Each number is 500 + 50 x the weight over its row's rms, rounded and kept within 0 to 999. Layers, rows and columns count from 0. Numbers have three digits each. The size before them is the row's rms in percent of the matrix's.

# layer 10 attention value, 64x128, rms 0.188, rows 0-63, columns 0-63
086:549509583446529495523470419456431532549485502559534491425606547497435520503460504489495588534515551542500479540531480438523446564419494439491549512498447448500414474530473565533464474446473481
097:362517583439507475566372496461505397474456529438477471463490419479488546453504498590543479467577502487490389427473482505527480451599483438485471504365469497490465481518503497574494534496407471
089:445532470550534520488436574454483435574566556498469519551600506528476478488416432533441523520554463445504531534462585425519533447539464499467462468442494574522378625508438536535527484384557535
094:491558501452505472484487600488464469456389512575454458548516463461522491441463475444466429427432472588493456501507569516496413466553477541446533488474529486432559457475517503410574353453440546
096:469480534358483438489518464560518487367463518503496441602505448539445498505560528455483497608500376598463491423492503446508515525503552510538522548486522485579542428572450563474451597437560451
086:405531467549478522559499505412455523422539414582528558515464588493480434502479504491440482461569495541633552469468528537589541597511443644480548466465471485434487462466497468528510496552502483
094:528489536412517506489618462553449494571517446516502578530488439569439453502475542490496523433432480507488367589483474458517526570496483503482537546492494402462444405463489463453528515495516414
098:565487448498405580338608478492513487539433537494490493497577519462615462436522518491479462490483427477431544484442498464480548579531453539515449480456478363509471475410511450514345561432470513
087:482460551430450468526527439557579478536533493523477445512532486530485339530552491584567530494523460449424478467533582440505490488523536470505507522512543532536519455519480467475462552497492532
086:390466484529542477384514499480542499476561551418508500475559471527549570512565506436614483472482423405500505540508486447489425468425497449482509457464509510580570501661552424547497483514502478
089:450576496508522528460495341466571458594484459467543450543482474447542462489536565433541542538438509398551492475501547553488493474419458550437468469434501461479457352421582577474472552498450506
087:524488528520542414457578432529506495492447573517467520513505405553483625536575465509440448450529598565619464558505583516465573581457539529474487475510506526401460501403512521605533468536505476
097:544534466515575506472475378542473578539580449484517474512471465465428455509429460508401566480536505501490506493570557399531474494518528618478506550444457571560494525538531498515549474523493452
093:492505420439482466430565594486577479431567473529535517530510417438472468554564407436421445525468522540541566520524432409524471490533542615426551576502530556567455471452495472544477526535579446
095:538588466550453497519610491547525555488601428483431495577486463476588523490499526497440542597460485568488530425540473512511538548516520553422529551493503496491579493516527428432469480431436517
087:425503540439573491611592501455450491504527396430405445592577495571414536553452453461486478524464434555511570470445569490509466504449505502446506525536526459530481458554460451481464514548495475
082:474519555612530546466458435482527458592503539546425502532468518481417510557539464597483558494460477394466536577546471565486563649550587553545547510481538534498519491510486520448575547440490575
088:565506518391514510559524444537422490483566429464512423466634484528510507540527553523515464419466477583538481551567475488494571461423661505469486464501546484466445518508496452496528515522428486
094:490461426591603459476452403459535512583512512410518500520484581514513445560503515422527416445532502487522456571488479483460508420614529527497469462502515379549546480402507484564481481557582479
084:530525534468591527521517389577497491561531512481461421506504487554444528503469460475508516538452562512527474570500546440392510545480489522459641538509521414527398551501516479583454478389428545
082:436525454501480609539559416482518509510489461498477464512457512516492482538511521574557459561467562475553459551433550367508493591472547498528519568471490570431575506464594506502552409376493526
088:469465499545504393502440602510443516504459491518531571539492428452501514455401483510480524447515494503494492509454514528562466476483547450480514487519574508392438350426506472460421432537559487
083:466428467469501460562516460427497578477571585535555502528473452553497550460531424500513486368520548490516461622424429491528463434515535578480494541467466518495458528421518508470467474598492472
095:474501412578550500508425294491573466475387485563502499459486476476580475476526513565532472428482481525461510511467457505466463523463539501419537510489477553558523486433521386506397431562563520
094:508395584498478556399554509465481510514546480506365507472519529517454484552474470552526463526449479487563433474475446493460465463499432593491523387470416466560488573551508542435530444498477565
097:484458457448487519455429459515495551534494462418511459555451497478418499447502464518505418513480484476507418394483451506524525373483554564593472561565538433529552570497563510515525491483567395
093:495469553526459462484481489467399503490430608488460435448515578434499467471560493447481475528478600534477474552516444452433519609429472611485455484469565544488491409483511456562486562532361433
084:433470474515405500514389458501453485536532513556476538544448477533616466498432501489519493527460536476566523537484422474443480429448530467470466560488500502478583591501460632554498540541538490
085:543459573518493563484471473592440527512496508504525503470590425597491497555504537427538439519506394547540471448430469527513506557458511573443484594432453506410527461480427539446482486502503529
085:546434521475507446478494475586434460502500497408444486411492575516488505519581427471497509465409526458399438391561475467469499496545504506404511490527520518455412575492564548563500515439551553
090:543514569526494499523523515418512498467417517549577397498503493434523613540548592486523518613459492568450498598435525529545479484548531595501505575471379521516521542511485545475546408539530569
092:518530529594434567507517496497475648464501563531475450531542549455475652427520457475448465466445437500514541519477493526478521421519502576380427495507530569489488411460463446522569516396553528
109:528516503561541494429515549551471407458462618489528535525542446404518440548452462406537506498548505494429428505405495402455602535500517409487394502491540491510552582609538470430406589507448511
130:604533514396429609586367556530531495532514433438443509506530451555504397534532508535425521506490513554543469473488554490570507502414504547478450514513544505448555439597517559443555416567478409
103:572448573523541463438488483466544537574462515493531519511512491576521468446584521413571557493523555495424500507503523535519545636487507465457540532434437592521409549557498514512494505486454555
106:552473443529415538437534502487516556492509471454457604521587500492528418512429552481487452564530421572532501526531479444531528557545548545484422520518494516572506554459521466535528582375481507
104:513443537488549464496478511524480574427458619452476544450528489512483422379535469405535509424490413535493425435508561590482502484499554454540514533513507555573487499551486482546523510581616596
104:461536438531409536477478606497561604556567408549505469517493407504591494499467464460593534415481552468509507463485411530528502503513495497499490499519531488576535463534521591464474458539546488
104:528415539556520451489540476660442521494498508474511516491521456476494490504463543514501511448466481563444563510450513441566508436485532486437525437517402500461519500453475417520555518453499472
121:487388445567446354485464503540416545525565441397518536487468491433452507551523507479436487489499481456443340487500465469458500486477463494449453456549493496475517494549505477462518427511515377
110:487424464533431441474587568378605488540493470547559486501512570590569430448529440525497454474486437434510573480405583503497610598541480468452398505545452516533514518507549407578538542495556515
100:542463540409452543519545494446461514562514417492460559491438535452468540464499507472450549457513531475449631484594487463492483478543469483467479561493342500484484425486564549355452471492454485
114:438544518541509582368427549489520404503519541480441548496459424493430417465529433424405491479498450573504558530419602524610543501498556497501498532484496592535500440446409568421506445557521537
114:553518512501518429478501556425461459462478522496457519593529642538493491456544361514539551546457457483483532416471403494564462565479442465494551386523495487528527503560512597477456429572525391
109:518473427471528593513516533614527480484523515563451500486356469539463435510491506476535489455512566402496500530596573432550560614485520500453507454512501550502538493577547478554454459491499550
119:428530448492555465463411469542564450442635422401590474526403620539591483444553535476534496499512399506443525520479509544554568473503508501472499500534480547469474537482508522530424449442589532
102:519514495525571477518482530437524469494464422442404502506564519583497398445562512536520488476613510555456457399496495576499447572485518480444633454496547517538478491525512367470453604470432497
107:425388493561478521386506458475419564454579495521449584465504500490546481489455508592505465494535487502522617507576540595539444498490560444451513426545476450498444531488382440402498464575480467
100:397459520500441506526496502550408478503481542538540452477579607489570556551495457470388509432544507412498503520504547571505565509490483549420599487469528531479583546517557541430461512437473413
115:501536609498479602522483476568436483548521499515481489616434472511501619472601439473533495525517458531565483437407501505591555530530510521566575542541556538534512544524492516423599477542530468
108:529400562449447528447495528439524545511568593485459441496641546481526541463497493592521443525492482493512431430501521504510534421460555563486491449433458543651491462448535527523548495562472485
115:574495485570404456473451502436399491487509484578538570537518530516441445444536560427531482486417527547509503487466494534511434454559527494456538515423467535487526492542529536519557492488474555
106:551553528490503507519530462469485496533523484507529464433528464425547501618384485520556524494536542517442447571521610400560426511538574513481500507454422463477434521491463506625531452522504533
100:434455580503563505474503509497517541520617451507341450401528511444452519523487519505561583573499538490489509515513554441498527534587542537465465473480511449438501546552502611585499505553457484
091:579499477452591490546531504507433544505569473532472455544513477534504484463467483441494426437550488505572497491439502580570520424530408540524404502518484635456456543475502528418433499458434585
114:444541498522554469543510558498439499577512555427409453526525489452527544491535646509490527457584518477546537447536490544524478560591512625525520424477496488552523490414517503529563477615450409
109:461387548548525506585411551512494497514564490518593558576465559517457389477466468434565494500621482453535416513474559555489489546569541484548520519506472514522547454513473386481438499411554413
113:509483590566488545544523488498514522475479541571476415450567419419534595549449579485487540500552490500510506474536504415514563505502480554481567490481444442447546538451440382523562431535489602
111:628477506537505536506507519399539487489490468479495473513545477573517585478510485356454452462525398504559604610518447550515584495483526472504517544509514465546533481548503538531512527505495466
106:570498490498455485453560500494482520439451455443525502497598544576441583529457602479562538468543507477514473482397601495510473509477466469400539531459547467485502494489395492415476482616432418
112:582554453541536568501573446571522490489488536463497559576536384483435466481533491518519544535566469413614544513475526512466507530575487435464516467460450472557430439390462520548401511465511474
105:491509466470543590507438542531412569448436440546439448485514443486526374570550493494470530453483452526462512497510538506508472515550463474535605460520498410480489439478499502542525496440471519
114:493473465500460415482504456558572429473598577468495427450510524451541535564421567499486497348464380469435513546432506506489487469489477413547556531522539416542443481601542532477500507505520440
107:448498531513554477486516472510504423483498522403554512598475540509514444483473442514512509388520520555487494520564506543526477470537444373517414488576496458485576484483534469522554566510438511